From a checkpoint of a small transformer trained on Wikipedia.
Size: 14 layers, width 256, 4 heads of 64 (2 for keys and values), MLP 512 GeGLU, vocabulary 6345, 11.5M parameters.
Each number is 200 + 40 x the weight over its row's rms, rounded and kept within 0 to 999. Layers, rows and columns count from 0. The size before them is the row's rms in percent of the matrix's.

# layer 10 attention query, 256x256, rms 0.0847, rows 100-208, columns 64-127
090,179,228,190,229,185,184,191,279,147,275,211,152,217,213,205,231,198,205,264,163,178,220,180,211,165,215,210,184,211,260,180,249,171,217,160,266,207,177,270,201,194,176,209,120,201,216,162,206,178,133,176,222,205,241,218,92,249,237,288,244,178,187,245,132
101,223,128,202,158,223,213,191,167,195,271,210,222,245,312,221,238,168,236,221,211,212,167,205,112,279,144,189,174,215,181,188,254,199,251,155,180,174,197,229,220,214,288,126,261,266,189,189,205,205,255,183,236,200,87,168,131,238,223,197,240,225,184,274,215
091,178,166,208,236,229,281,284,175,130,176,191,124,184,171,184,154,220,187,135,178,173,218,161,153,203,185,215,198,175,295,225,235,205,174,211,263,127,205,224,163,225,165,247,135,266,168,114,165,219,126,186,190,215,278,205,154,177,180,191,195,153,187,186,320
098,170,185,203,171,188,161,175,266,273,163,166,209,260,211,178,168,151,204,225,228,195,205,194,232,167,185,250,206,285,172,162,216,141,208,265,257,195,213,227,193,114,206,274,165,224,177,165,207,234,176,280,201,221,205,192,201,144,195,197,202,187,193,173,207
083,234,131,217,252,154,168,154,238,172,232,224,160,221,226,242,178,165,256,216,205,244,202,175,204,206,192,190,224,254,161,218,187,179,133,222,176,196,201,199,215,233,240,282,169,124,229,153,177,277,124,182,274,197,152,174,204,116,206,209,249,249,217,210,233
087,209,208,152,225,210,186,199,246,216,166,263,184,205,184,168,254,196,189,204,201,208,194,272,238,211,188,219,197,223,139,139,253,201,237,201,180,235,244,297,204,167,198,206,234,222,173,232,238,243,267,215,146,220,198,216,181,169,205,203,195,265,220,144,304
088,218,211,174,180,209,200,197,209,159,171,230,243,238,139,202,201,222,212,176,227,211,171,203,188,249,183,212,211,184,193,177,172,194,122,218,173,257,169,230,165,183,233,206,237,132,168,245,246,190,174,168,206,130,256,260,169,208,165,297,177,207,189,205,248
086,178,252,181,190,135,185,233,188,141,283,146,198,159,156,194,207,184,218,144,178,192,147,218,242,242,182,113,234,199,147,208,206,213,204,246,208,196,240,87,211,219,243,218,133,198,192,244,229,209,194,216,178,182,241,213,231,224,211,190,201,239,183,243,234
094,146,202,272,211,170,220,223,195,232,171,191,188,161,164,162,240,141,204,140,237,214,162,155,196,146,215,207,282,85,195,191,189,230,216,216,162,177,260,191,233,254,129,256,160,246,225,253,168,195,132,274,163,179,226,284,224,226,182,144,194,249,144,242,171
089,137,116,194,177,208,167,209,222,230,226,247,229,209,254,206,249,196,168,220,190,222,250,204,263,210,182,226,196,168,180,176,234,172,190,213,219,223,205,213,218,106,208,153,173,270,219,194,155,116,248,222,173,215,321,190,175,190,241,148,228,245,274,190,212
085,213,135,170,204,140,271,226,222,189,250,187,242,195,205,190,194,285,192,283,203,246,152,176,221,246,260,132,188,262,334,196,171,253,234,195,223,163,219,213,200,214,222,177,188,164,189,155,193,157,177,281,223,193,257,177,127,238,140,148,156,264,213,158,198
090,222,189,159,229,185,131,227,194,171,192,238,262,214,140,224,267,141,209,204,108,238,164,272,208,253,277,194,220,195,243,232,264,235,175,238,194,168,271,155,185,231,245,159,260,228,153,240,265,174,223,153,225,212,220,200,282,210,224,232,155,145,215,109,168
093,214,161,170,250,154,210,122,201,157,208,207,170,210,243,192,220,90,204,225,200,175,193,216,235,140,169,256,212,175,159,225,188,229,181,215,123,178,164,178,129,201,142,206,154,149,212,144,164,146,183,260,226,126,229,234,268,205,166,168,204,132,193,211,242
089,275,182,222,222,243,231,172,209,233,194,180,116,166,135,179,253,217,158,206,250,132,258,189,225,138,145,181,181,230,209,124,192,162,159,253,216,200,201,204,206,138,188,178,249,168,163,248,185,197,220,186,213,259,224,146,288,179,158,238,204,250,158,203,186
093,213,199,255,206,59,181,204,189,191,191,183,188,230,152,217,197,226,208,156,129,237,175,203,187,220,264,213,236,190,200,231,163,178,202,304,124,265,240,201,174,310,122,252,129,217,207,232,227,227,152,139,201,241,183,177,116,126,129,187,222,203,232,136,243
086,190,170,234,160,139,185,230,207,214,141,157,275,232,197,216,216,140,171,238,187,225,224,215,182,279,143,249,129,207,155,203,207,219,271,193,231,224,185,127,245,121,238,216,190,140,248,206,268,177,177,233,239,149,185,165,165,190,234,203,209,153,226,167,257
088,273,156,230,259,142,183,233,216,237,268,217,199,179,153,260,222,165,117,216,199,239,122,231,170,201,166,204,219,142,222,175,206,164,281,202,181,310,269,167,189,184,222,187,195,168,191,223,167,248,151,236,193,271,305,127,171,221,135,244,242,242,262,140,244
094,112,156,172,223,164,165,176,268,204,296,204,239,208,142,232,243,115,137,179,135,204,125,222,153,197,207,241,201,213,113,206,245,207,190,250,205,88,178,192,209,199,180,217,182,210,193,248,176,124,239,194,139,158,252,253,236,188,255,178,163,167,238,226,169
086,179,129,170,122,266,183,205,203,194,175,276,113,153,228,194,234,157,194,240,106,200,167,219,171,236,192,265,186,210,142,203,205,162,276,115,207,240,139,206,161,171,175,152,271,146,210,267,217,268,317,171,171,247,162,200,228,140,213,254,234,314,207,181,200
089,181,176,192,179,208,237,168,246,245,153,186,258,127,220,198,162,243,190,140,241,162,217,216,277,128,277,202,156,216,228,208,211,233,202,188,205,249,194,245,186,202,259,142,223,220,131,168,212,248,197,144,247,240,142,188,219,215,181,179,191,225,217,203,212
082,299,238,225,247,187,171,138,242,206,189,251,259,206,165,218,163,258,213,202,202,249,184,180,270,214,211,207,166,241,226,152,252,222,172,132,203,177,202,175,270,170,172,153,152,236,105,180,183,183,133,191,271,230,203,116,187,238,129,296,230,160,116,126,150
086,236,216,253,238,210,208,194,255,199,101,193,163,205,216,243,219,248,182,224,175,217,180,162,248,211,216,233,247,216,164,220,127,123,146,148,226,201,236,155,156,175,228,159,221,153,220,227,182,225,261,160,166,206,178,224,219,216,247,278,261,181,196,175,214
101,204,210,212,193,142,224,179,209,150,256,122,144,202,228,190,239,223,141,178,177,253,242,182,180,279,206,209,188,220,236,101,204,170,214,189,220,209,204,234,275,228,187,194,289,178,257,238,160,241,214,197,132,208,156,120,235,184,191,232,267,226,209,246,215
089,141,208,211,240,250,223,191,147,196,177,150,138,174,163,234,143,310,237,246,239,169,165,135,101,225,131,263,223,204,213,195,170,210,208,234,226,237,137,239,218,182,175,195,166,194,201,171,153,247,174,164,118,208,275,211,184,254,204,234,198,119,254,262,200
082,233,198,221,218,220,260,131,224,108,202,217,166,230,227,225,218,166,150,142,227,267,205,215,206,217,212,201,236,224,222,141,219,148,141,294,201,266,193,182,180,257,219,216,171,198,124,225,196,153,211,177,285,176,168,226,156,86,200,182,133,167,208,181,201
083,169,216,232,192,172,207,240,177,150,236,152,215,248,155,239,187,203,162,220,230,220,268,190,165,149,200,231,214,242,214,180,276,182,185,133,239,104,127,192,212,196,210,202,212,220,194,188,192,219,212,164,245,178,124,223,188,157,254,182,229,197,190,181,189
087,194,244,210,275,231,154,161,242,186,235,254,90,167,155,239,136,250,181,188,187,240,173,152,314,173,159,200,251,199,202,198,123,180,166,181,218,128,164,247,166,174,144,196,231,100,195,186,196,121,172,203,180,224,185,274,201,206,167,206,277,148,191,212,255
096,185,192,250,175,118,231,157,160,151,160,205,233,191,231,189,199,241,300,200,253,272,187,198,192,241,145,170,137,164,190,220,213,232,157,173,200,181,172,140,200,240,171,309,195,267,231,237,153,194,197,248,211,195,177,242,191,244,203,192,189,219,224,180,217
065,188,208,203,142,249,171,167,189,208,157,178,146,287,181,269,214,165,242,204,239,266,182,250,184,273,219,216,173,193,195,240,207,250,144,111,193,190,231,249,285,151,259,172,193,232,245,254,130,208,165,179,156,249,302,163,218,275,244,192,230,215,190,257,190
063,297,213,167,175,126,217,212,180,176,227,187,217,233,185,224,192,192,150,175,198,188,187,220,153,218,157,183,230,251,249,203,135,263,194,189,147,153,285,214,222,163,229,187,242,162,259,254,181,255,187,170,204,155,137,185,242,242,132,248,254,267,238,156,191
067,172,191,256,207,184,247,206,277,306,225,206,273,216,181,259,183,224,221,201,262,229,187,130,192,173,185,134,152,238,149,227,175,247,167,157,182,277,246,200,175,160,280,228,251,248,185,237,195,193,193,231,220,169,173,199,131,193,199,293,155,159,130,272,167
067,236,232,160,163,178,181,154,218,157,236,188,280,217,203,277,217,211,154,237,186,163,197,189,163,213,177,234,195,190,254,201,215,237,126,152,237,217,179,172,192,222,228,127,220,126,173,219,178,124,245,257,118,201,278,195,208,223,218,169,221,181,209,259,183
073,234,237,231,188,166,156,205,173,194,228,195,195,217,206,243,184,199,245,214,150,208,209,240,211,212,198,194,226,158,234,187,189,184,176,239,205,234,203,171,220,134,150,190,134,168,267,136,161,138,111,269,173,174,258,186,245,252,204,136,240,173,129,294,182
069,198,254,179,190,244,208,159,167,163,262,247,222,260,236,195,229,204,212,251,160,192,222,288,205,300,274,208,208,170,221,133,224,207,151,153,172,184,231,153,213,207,194,206,180,231,216,194,159,145,165,152,169,190,285,258,259,199,245,193,197,267,275,154,200
061,181,186,218,245,163,186,227,124,236,128,173,171,139,210,192,160,235,251,193,256,194,208,215,195,228,213,134,267,221,185,146,243,191,208,181,195,188,165,127,179,234,183,233,210,217,232,152,201,143,125,209,219,213,246,228,134,231,220,134,275,188,183,208,243
073,148,198,209,202,161,82,200,166,213,189,186,216,214,177,173,187,231,191,177,184,258,163,215,217,209,243,276,231,126,194,146,170,194,238,239,236,184,214,200,201,148,160,257,163,196,208,100,204,224,216,215,226,335,191,177,227,252,268,188,275,143,177,247,185
069,170,210,238,184,231,158,188,247,171,263,233,225,290,222,191,207,180,184,269,195,209,228,221,172,228,161,277,195,214,226,221,217,167,201,150,118,216,196,253,163,94,187,260,136,165,223,158,226,243,261,193,225,198,160,254,249,274,235,172,255,130,133,199,205
068,309,222,133,201,227,207,215,243,211,199,205,205,136,244,148,179,149,206,215,208,139,263,193,244,145,232,172,275,274,212,161,196,194,205,152,167,214,193,181,137,188,253,134,201,124,143,197,189,271,246,160,175,233,191,221,164,161,189,215,175,221,230,146,189
057,190,170,199,235,142,221,157,133,217,268,227,157,178,188,223,203,259,211,160,200,157,164,162,252,224,235,281,169,163,239,218,208,203,231,219,186,160,207,245,214,184,171,279,217,222,212,198,278,175,163,174,226,217,168,148,204,254,228,139,277,189,180,250,248
068,128,238,219,197,162,165,184,179,208,294,227,217,252,170,179,158,203,239,262,183,205,149,196,249,222,227,200,132,186,218,201,165,208,232,238,137,213,219,189,232,168,155,199,159,125,184,144,148,193,259,242,308,196,117,219,261,252,153,227,196,160,166,269,207
064,170,147,161,272,187,172,226,217,224,228,195,166,171,182,245,251,215,137,190,194,193,225,133,202,208,218,160,223,180,206,162,219,224,149,248,243,217,242,108,241,226,223,271,241,255,241,234,171,190,143,283,103,186,268,173,216,234,292,150,253,135,118,207,159
074,122,244,196,169,170,181,193,190,194,259,213,222,209,201,221,263,246,236,178,148,201,170,231,224,179,269,296,227,148,217,197,194,252,191,183,204,170,238,271,184,225,146,237,165,193,199,148,161,167,252,239,254,221,192,155,249,250,204,126,254,225,179,250,246
074,132,210,156,201,184,126,202,169,189,248,155,185,193,159,201,257,253,174,174,191,244,200,188,178,143,237,209,212,207,228,130,258,177,214,181,190,197,254,174,171,239,134,203,217,244,180,185,205,129,219,266,213,187,265,132,190,246,249,113,201,180,197,311,205
059,296,185,206,133,103,214,216,162,175,223,154,229,186,274,227,172,186,205,186,257,200,191,214,183,127,215,187,250,158,239,181,159,262,248,161,268,194,184,248,237,176,158,194,202,198,215,170,168,213,222,180,203,219,177,237,155,228,178,156,199,236,175,199,240
065,174,193,149,144,235,194,179,183,158,277,172,188,169,234,226,229,189,182,199,225,209,244,152,178,185,129,214,213,174,151,145,254,169,185,158,241,186,172,161,250,234,247,176,272,308,148,203,197,162,209,189,185,210,229,190,70,111,232,187,167,267,230,158,205
074,200,197,193,146,235,205,215,181,144,226,216,136,241,255,168,240,199,221,212,210,217,206,244,227,181,254,226,307,204,201,194,241,182,281,166,247,214,234,176,234,252,170,253,108,179,235,262,184,153,261,196,158,237,210,148,209,213,251,174,168,231,223,198,171
076,230,241,214,167,205,259,211,206,241,217,175,240,236,257,114,200,188,275,234,192,157,197,233,257,219,198,198,160,260,168,174,239,213,193,213,202,275,171,223,203,192,222,101,230,174,151,206,274,208,179,111,246,212,175,183,228,133,199,306,197,148,196,169,222
066,216,135,227,180,205,219,194,273,193,237,218,229,172,202,158,265,167,200,233,205,184,134,225,198,194,116,172,349,216,164,171,266,167,199,229,161,236,226,169,180,220,199,186,178,195,126,189,225,149,268,116,146,141,208,203,238,145,232,235,198,148,228,185,176
065,213,248,237,179,180,238,200,176,187,147,157,251,219,180,206,195,213,227,136,270,226,143,182,198,152,230,166,215,170,183,232,134,193,271,189,164,225,215,191,172,157,205,278,147,154,266,149,139,204,192,261,181,223,187,219,250,290,190,159,158,208,212,169,108
064,245,256,241,235,190,278,174,191,264,201,198,204,176,192,201,165,229,202,191,220,133,226,182,149,232,166,121,123,195,210,243,128,186,205,263,208,205,219,189,200,194,209,217,219,283,296,145,260,223,173,202,264,190,177,202,264,204,242,233,201,139,139,177,239
089,264,204,208,264,249,194,182,157,206,174,181,160,166,170,248,217,244,149,186,214,241,201,192,90,186,188,178,162,151,211,260,109,185,212,277,178,153,193,170,191,136,179,240,194,220,278,239,166,217,132,277,214,160,217,198,172,246,182,165,244,137,121,238,183
075,224,221,167,178,177,207,216,139,195,263,186,194,239,198,133,189,211,226,226,162,178,183,204,187,166,250,221,150,231,288,168,191,218,190,157,192,202,169,236,240,207,224,207,237,214,237,121,213,231,235,165,273,215,215,209,198,258,241,219,244,233,223,192,185
073,241,237,180,153,173,230,196,164,160,228,179,179,225,164,140,221,206,200,196,154,140,174,178,153,202,263,215,150,221,216,174,162,226,170,177,237,216,163,198,222,213,207,230,259,173,281,173,221,230,264,188,289,212,195,185,201,271,253,219,240,227,191,212,198
083,164,196,187,178,153,248,215,226,187,206,225,282,215,199,147,151,195,262,249,165,186,248,248,289,176,244,198,143,257,213,110,203,209,166,145,198,242,249,229,226,260,251,188,208,229,243,187,277,173,230,184,202,207,152,205,232,212,214,253,178,293,257,163,241
066,219,241,179,141,134,165,181,170,206,219,161,113,208,165,179,259,164,124,160,179,171,144,177,142,242,221,232,236,223,205,225,215,203,223,268,248,132,172,139,188,212,148,249,149,123,192,201,134,230,215,174,239,200,274,171,190,202,200,167,197,220,159,211,134
084,241,253,166,182,171,260,223,177,163,163,180,201,236,145,183,192,223,229,257,163,213,225,211,164,193,253,226,87,234,260,166,117,193,175,195,225,206,231,249,229,213,253,222,259,209,324,197,229,220,236,251,227,230,165,211,217,243,189,206,211,265,211,185,231
073,166,223,129,193,252,205,178,212,222,191,258,133,210,224,217,217,158,229,169,192,215,215,132,221,218,225,148,165,165,202,229,206,200,202,217,253,227,221,296,158,189,251,146,180,178,256,139,239,208,143,256,293,220,127,253,232,215,161,225,207,248,205,214,276
077,149,193,212,233,192,147,129,146,98,281,205,161,159,206,201,205,204,160,215,226,179,160,160,234,230,254,163,245,187,98,194,168,198,220,210,188,207,169,214,198,129,191,223,134,202,115,175,240,220,168,164,217,226,210,224,203,215,185,209,231,169,164,149,235
084,114,202,191,157,179,157,193,196,207,217,171,137,218,234,244,312,212,170,165,250,214,162,120,185,260,188,188,303,193,191,207,240,201,215,236,184,200,173,234,219,211,145,201,116,128,133,193,178,191,208,203,248,205,269,162,274,207,250,158,160,195,188,238,231
082,214,220,161,176,158,243,136,142,118,172,181,169,204,98,239,256,157,181,258,188,228,180,203,205,275,264,287,154,271,158,200,136,147,228,227,222,218,223,223,220,290,221,160,190,197,284,204,210,195,217,220,152,241,211,174,195,225,159,166,197,251,162,186,229
092,190,152,224,210,174,234,192,233,271,148,259,311,195,173,181,173,214,232,201,203,167,181,220,246,211,156,231,194,221,145,106,226,140,213,154,208,173,279,165,182,292,147,228,169,234,150,271,227,179,313,178,159,166,280,123,254,252,229,248,162,181,247,259,196
098,237,164,205,197,191,223,234,207,235,183,243,184,207,142,230,193,182,227,143,194,208,208,235,158,223,187,256,182,134,181,173,179,197,198,255,194,211,258,122,272,264,205,109,204,227,221,221,188,160,280,191,126,161,234,254,198,177,219,250,231,206,176,240,169
097,203,266,130,242,167,156,198,143,173,199,200,152,215,199,296,262,235,178,278,231,204,225,158,224,276,203,147,137,222,161,233,147,149,225,266,193,208,137,278,225,133,197,161,198,196,238,202,264,167,139,276,291,193,176,229,246,152,184,116,218,193,126,181,259
084,143,217,139,206,148,116,191,122,104,211,233,169,236,233,212,227,218,195,292,237,232,162,200,167,228,223,211,189,198,186,158,276,205,154,276,144,263,117,147,207,191,233,224,134,141,137,221,192,172,197,205,147,205,240,192,181,165,225,161,222,221,211,205,192
109,158,204,209,210,223,159,209,223,164,226,220,177,203,183,168,230,228,211,170,274,282,156,195,175,192,239,118,242,143,189,173,243,210,206,218,155,199,232,184,203,187,155,250,203,98,130,215,214,132,198,226,138,216,168,273,166,181,256,236,221,190,245,252,165
098,222,177,103,151,242,153,227,207,190,193,184,171,219,252,244,244,157,199,204,197,235,148,176,116,240,235,195,231,220,163,219,197,205,157,188,138,195,115,199,206,179,162,204,184,174,220,208,221,183,171,204,170,161,193,236,259,147,281,180,310,214,175,219,250
105,183,196,223,196,205,217,195,190,224,177,222,240,225,263,188,174,302,200,155,158,214,222,181,205,231,245,178,205,148,218,131,152,226,136,230,194,230,166,257,219,203,157,320,170,178,201,258,201,169,211,197,275,145,282,203,237,194,207,227,187,240,205,178,235
106,231,273,264,190,148,225,148,211,151,214,213,158,232,192,215,248,292,203,172,228,257,262,176,184,227,242,228,165,217,274,248,163,149,220,249,160,176,192,281,169,227,173,194,159,207,262,181,172,189,228,230,257,164,117,219,257,125,216,202,178,208,176,205,252
096,239,124,187,187,168,179,180,228,295,201,252,159,167,142,259,99,261,227,196,180,152,171,227,251,158,232,174,219,159,116,155,246,207,193,227,281,130,208,196,257,151,237,143,172,217,254,212,222,228,258,143,192,201,236,177,164,262,229,216,192,193,211,242,203
110,179,213,247,186,210,236,245,177,125,236,178,196,170,215,222,253,174,197,136,184,270,128,169,118,161,173,208,117,104,267,245,172,206,208,200,171,193,183,97,267,128,215,265,212,192,231,131,122,259,286,163,215,161,183,248,219,195,192,137,162,195,248,231,188
102,273,210,153,209,207,245,147,188,239,231,215,243,155,183,192,175,210,257,229,129,195,249,259,245,162,211,216,177,141,225,164,191,197,214,226,266,186,209,219,224,222,200,223,181,120,90,180,167,162,184,256,199,239,174,209,165,244,190,196,240,239,259,198,165
103,200,213,207,214,213,194,251,239,201,171,194,136,189,173,268,133,208,172,208,163,138,165,217,197,186,205,178,234,212,114,207,205,151,201,244,211,196,260,212,255,151,154,210,244,258,130,155,175,281,229,190,145,124,213,215,149,189,189,172,229,213,196,186,193
113,169,152,168,191,245,168,193,180,160,203,197,165,191,133,184,144,201,223,201,136,129,214,289,149,158,134,177,220,211,168,209,215,223,272,231,157,213,276,132,156,285,151,187,227,242,246,188,194,217,232,231,165,232,278,228,182,187,229,227,237,193,229,202,176
102,223,236,200,194,222,169,256,167,217,290,205,189,261,246,232,255,201,263,249,222,228,188,135,190,169,162,142,250,240,234,339,171,200,196,193,183,203,198,239,258,242,200,155,198,196,307,182,201,165,198,192,192,274,195,217,233,162,297,123,227,178,215,152,195
108,171,214,162,134,203,163,225,161,187,232,137,250,158,201,154,189,111,173,206,204,123,203,209,159,195,222,191,244,162,263,151,224,247,187,150,91,158,266,153,228,242,195,251,172,238,164,226,232,168,174,204,135,115,172,172,171,229,250,182,213,206,164,266,190
108,144,217,208,220,226,213,193,216,161,221,204,204,242,204,187,176,237,197,251,191,278,183,167,217,244,237,195,274,212,186,184,206,208,162,225,250,191,330,212,199,191,239,230,242,196,178,127,198,253,193,185,211,156,178,170,160,241,112,175,133,259,191,270,143
106,205,240,236,209,229,171,253,209,189,206,199,264,145,163,279,207,176,195,206,261,218,130,319,237,163,237,198,118,253,164,234,169,144,237,227,314,226,217,260,199,253,219,152,229,266,257,189,224,228,204,192,146,218,165,191,227,195,172,128,217,193,190,151,227
108,221,166,209,203,202,205,180,231,277,210,170,173,258,284,175,223,208,206,170,145,195,169,206,237,172,218,184,265,207,228,249,159,174,176,237,255,242,220,184,130,260,199,163,267,135,205,182,220,153,205,215,167,149,206,200,260,220,237,129,182,234,224,154,216
104,209,252,234,239,153,256,184,191,173,243,228,212,142,217,307,185,252,221,259,263,183,214,215,180,217,262,247,191,177,175,151,184,180,160,185,229,230,215,199,178,182,183,149,252,159,220,188,247,200,238,192,177,269,230,168,260,156,110,172,188,170,267,215,225
108,224,153,203,191,256,161,277,233,237,225,215,204,274,239,215,207,283,167,193,175,218,216,152,197,277,211,157,201,165,188,172,205,187,153,165,225,210,166,210,234,233,168,180,266,150,233,182,208,180,276,197,174,141,206,228,198,228,108,220,101,228,167,218,166
109,185,233,117,223,205,208,193,272,197,167,208,226,210,229,214,156,159,217,215,258,274,215,182,173,166,165,184,275,224,257,259,220,229,276,176,150,164,178,240,190,211,195,187,226,228,258,237,201,262,192,200,156,227,171,261,208,137,257,284,186,205,222,171,235
106,233,249,224,153,152,270,151,242,143,201,226,183,234,223,190,196,165,181,220,195,256,123,145,231,230,199,174,176,205,270,222,202,245,235,186,208,210,263,139,205,189,268,211,152,218,239,172,164,269,226,171,170,290,222,170,208,183,270,172,217,219,226,208,210
108,256,169,197,223,140,218,224,221,213,212,164,112,206,203,199,277,169,250,186,201,267,138,226,157,178,228,159,258,194,125,197,181,138,183,243,287,174,180,152,225,195,166,177,177,218,138,127,178,202,211,172,265,243,165,235,195,185,123,196,168,286,226,233,219
110,240,244,160,234,190,142,192,168,243,177,168,189,195,206,171,222,243,161,277,179,268,199,152,259,185,162,179,251,151,205,258,169,226,153,227,201,242,256,208,146,165,220,185,214,230,230,160,199,196,184,218,155,213,200,171,210,221,146,183,273,269,192,213,233
111,214,253,282,164,218,210,136,232,256,174,192,121,255,219,230,159,157,87,214,182,140,246,173,165,127,137,131,123,165,205,266,206,157,202,196,211,176,291,159,170,150,195,162,258,178,230,120,200,238,219,253,148,238,217,243,202,138,135,214,182,240,256,183,254
116,238,213,212,255,228,106,216,188,207,184,191,184,188,181,204,182,245,160,289,176,271,147,161,173,227,168,231,203,243,109,251,184,145,195,209,230,209,227,204,180,223,217,192,217,236,179,189,167,166,142,266,229,221,215,248,262,200,118,243,195,173,222,218,165
112,187,220,186,234,196,192,224,248,163,177,219,215,200,153,187,244,178,233,161,219,183,229,253,237,252,188,227,239,224,145,132,237,129,175,204,192,206,178,189,201,125,238,171,245,148,133,181,134,213,259,155,244,174,188,221,165,271,179,207,234,201,203,88,148
104,152,269,147,250,161,212,155,154,150,171,221,264,166,285,122,218,127,223,169,190,229,227,212,159,176,234,195,287,187,196,166,198,215,223,200,160,209,231,189,202,110,277,172,176,199,175,154,175,221,209,176,154,151,258,240,234,254,183,233,250,144,199,251,226
110,165,226,93,254,160,199,237,164,204,260,161,177,221,244,171,151,209,136,208,130,187,224,227,299,193,179,190,172,137,139,216,196,261,215,187,162,178,218,201,193,245,136,219,218,238,251,183,167,139,130,153,137,217,198,195,209,244,188,221,206,179,174,239,183
107,179,192,156,211,134,198,177,234,193,234,142,170,175,186,263,147,207,270,225,217,148,149,221,182,229,229,165,217,159,176,132,218,201,218,178,133,245,216,174,168,153,238,200,175,236,184,192,169,277,181,189,301,227,223,275,211,173,178,159,176,215,171,193,199
108,181,182,249,217,152,137,172,218,193,234,173,251,231,209,202,206,334,215,178,197,178,214,233,155,207,197,140,203,184,252,202,193,195,124,199,190,165,180,167,176,148,233,103,195,232,222,166,186,199,110,265,122,216,147,203,207,196,150,191,165,246,220,215,144
110,183,165,177,249,226,165,253,211,182,198,232,235,182,219,156,239,289,180,175,226,133,242,283,272,233,250,213,238,242,141,234,253,196,255,142,192,216,106,203,190,250,206,176,229,228,209,141,195,155,166,209,241,177,179,214,206,213,132,272,172,184,223,266,195
050,211,196,157,218,216,155,254,174,219,226,182,273,160,201,251,131,205,178,163,179,195,172,257,181,173,203,105,144,174,196,150,202,133,211,262,185,146,105,83,133,268,143,273,192,210,144,246,189,246,128,187,216,171,220,223,171,174,232,169,162,199,141,216,167
052,176,161,218,200,241,158,196,228,221,174,173,235,213,203,188,182,191,249,210,183,192,242,229,245,212,258,178,221,168,118,210,286,139,167,185,235,253,124,174,238,249,138,245,175,180,159,204,168,112,189,166,234,212,177,174,123,146,227,171,205,136,147,233,141
047,258,239,200,223,211,190,217,181,165,204,151,142,172,175,182,265,151,159,189,192,192,159,255,254,183,230,246,220,167,179,167,246,173,228,235,221,188,99,225,160,187,130,192,221,224,193,150,200,228,236,164,201,266,174,172,237,264,228,106,260,175,222,104,201
049,142,173,210,193,210,173,221,186,235,244,178,252,173,274,179,152,161,172,147,272,195,238,212,214,238,183,211,208,250,200,137,221,210,233,251,232,188,235,236,180,191,207,228,198,310,209,138,205,224,199,178,253,190,161,185,201,195,212,178,265,127,191,166,201
051,169,152,194,239,194,204,223,270,150,172,144,226,165,196,167,215,218,170,182,219,193,177,223,194,193,205,237,111,193,225,248,197,171,198,176,168,166,190,174,268,233,218,199,200,298,170,264,211,194,318,63,210,254,182,201,163,199,193,185,200,233,250,117,174
047,170,177,202,215,239,211,209,197,250,152,193,163,165,180,215,145,130,179,156,251,185,223,124,194,66,171,164,256,253,199,255,170,212,254,217,280,183,158,247,213,197,244,236,125,164,211,181,214,221,228,181,220,242,142,129,148,236,246,157,221,195,200,156,239
062,204,229,196,220,160,183,197,272,178,208,215,196,206,182,171,285,176,203,210,169,195,182,229,198,185,239,190,166,260,213,131,202,202,239,216,152,224,235,200,193,190,234,148,194,127,215,204,173,200,220,215,185,195,162,206,259,180,123,294,119,211,247,192,145
049,255,208,209,249,203,277,284,198,192,186,234,123,187,191,226,198,231,176,227,230,197,239,170,177,242,198,141,174,231,206,232,246,204,227,141,207,222,196,158,159,203,234,205,163,244,219,215,137,218,172,167,196,133,194,221,122,150,202,134,171,207,201,174,211
060,255,170,196,239,253,217,242,131,227,179,148,160,178,225,244,136,203,187,161,207,201,212,180,226,235,189,179,174,151,241,225,153,216,168,231,231,151,130,227,212,255,166,230,240,238,207,217,193,197,162,227,225,253,215,175,82,194,204,169,250,191,228,186,221
047,146,105,233,218,142,182,190,136,228,162,200,190,211,193,203,233,246,198,234,303,289,171,190,167,212,225,213,179,108,223,253,156,175,192,193,197,224,226,200,251,227,157,195,201,191,180,236,291,167,123,198,197,199,269,175,280,243,205,158,241,147,177,265,241
051,222,210,223,255,201,206,224,239,131,207,205,171,135,212,222,195,209,175,175,189,208,260,193,139,209,154,143,119,215,137,197,209,199,252,177,149,162,192,176,182,230,251,199,230,135,151,186,156,183,215,228,164,200,239,241,212,137,218,232,149,188,166,125,147
073,264,145,229,266,214,191,181,198,255,130,199,190,177,231,291,165,195,156,160,225,225,201,188,185,167,198,229,158,183,173,258,205,221,241,219,257,136,161,197,202,223,167,262,223,277,226,168,216,189,184,192,179,229,176,203,100,229,216,122,245,185,204,151,192
057,234,233,200,162,159,137,198,284,182,201,234,195,201,191,122,250,174,207,210,178,193,191,213,285,104,163,215,251,225,177,199,212,181,207,151,108,232,215,161,160,202,257,112,219,149,177,165,240,217,232,140,236,129,152,184,234,186,151,296,149,228,241,206,244
060,188,179,204,248,204,199,156,205,228,271,237,189,182,146,236,187,129,124,218,294,161,173,229,200,196,136,219,226,234,182,177,149,147,233,256,182,168,136,189,163,121,192,238,202,202,210,183,225,208,226,151,220,190,191,216,214,165,183,201,155,183,193,125,175
062,235,168,154,175,228,155,221,265,258,217,252,205,200,155,172,202,140,179,157,168,114,232,256,261,187,181,237,279,221,229,190,230,201,150,167,196,131,111,158,140,231,267,178,227,237,179,179,178,187,242,136,177,188,193,156,241,161,182,193,174,218,217,164,215
063,193,321,207,229,225,222,199,217,215,243,206,205,236,145,172,263,206,183,156,123,195,212,222,217,253,152,250,199,229,208,206,176,175,221,239,93,208,236,227,147,177,200,181,185,152,164,206,236,170,279,223,238,226,164,178,339,232,192,258,267,126,236,196,209
066,203,214,171,194,161,198,231,305,189,255,222,212,266,174,161,268,161,257,242,184,212,248,226,258,253,232,166,237,211,183,123,277,216,149,146,150,270,241,181,172,194,237,137,204,225,205,233,180,189,256,151,204,182,223,181,321,142,163,325,174,166,197,205,202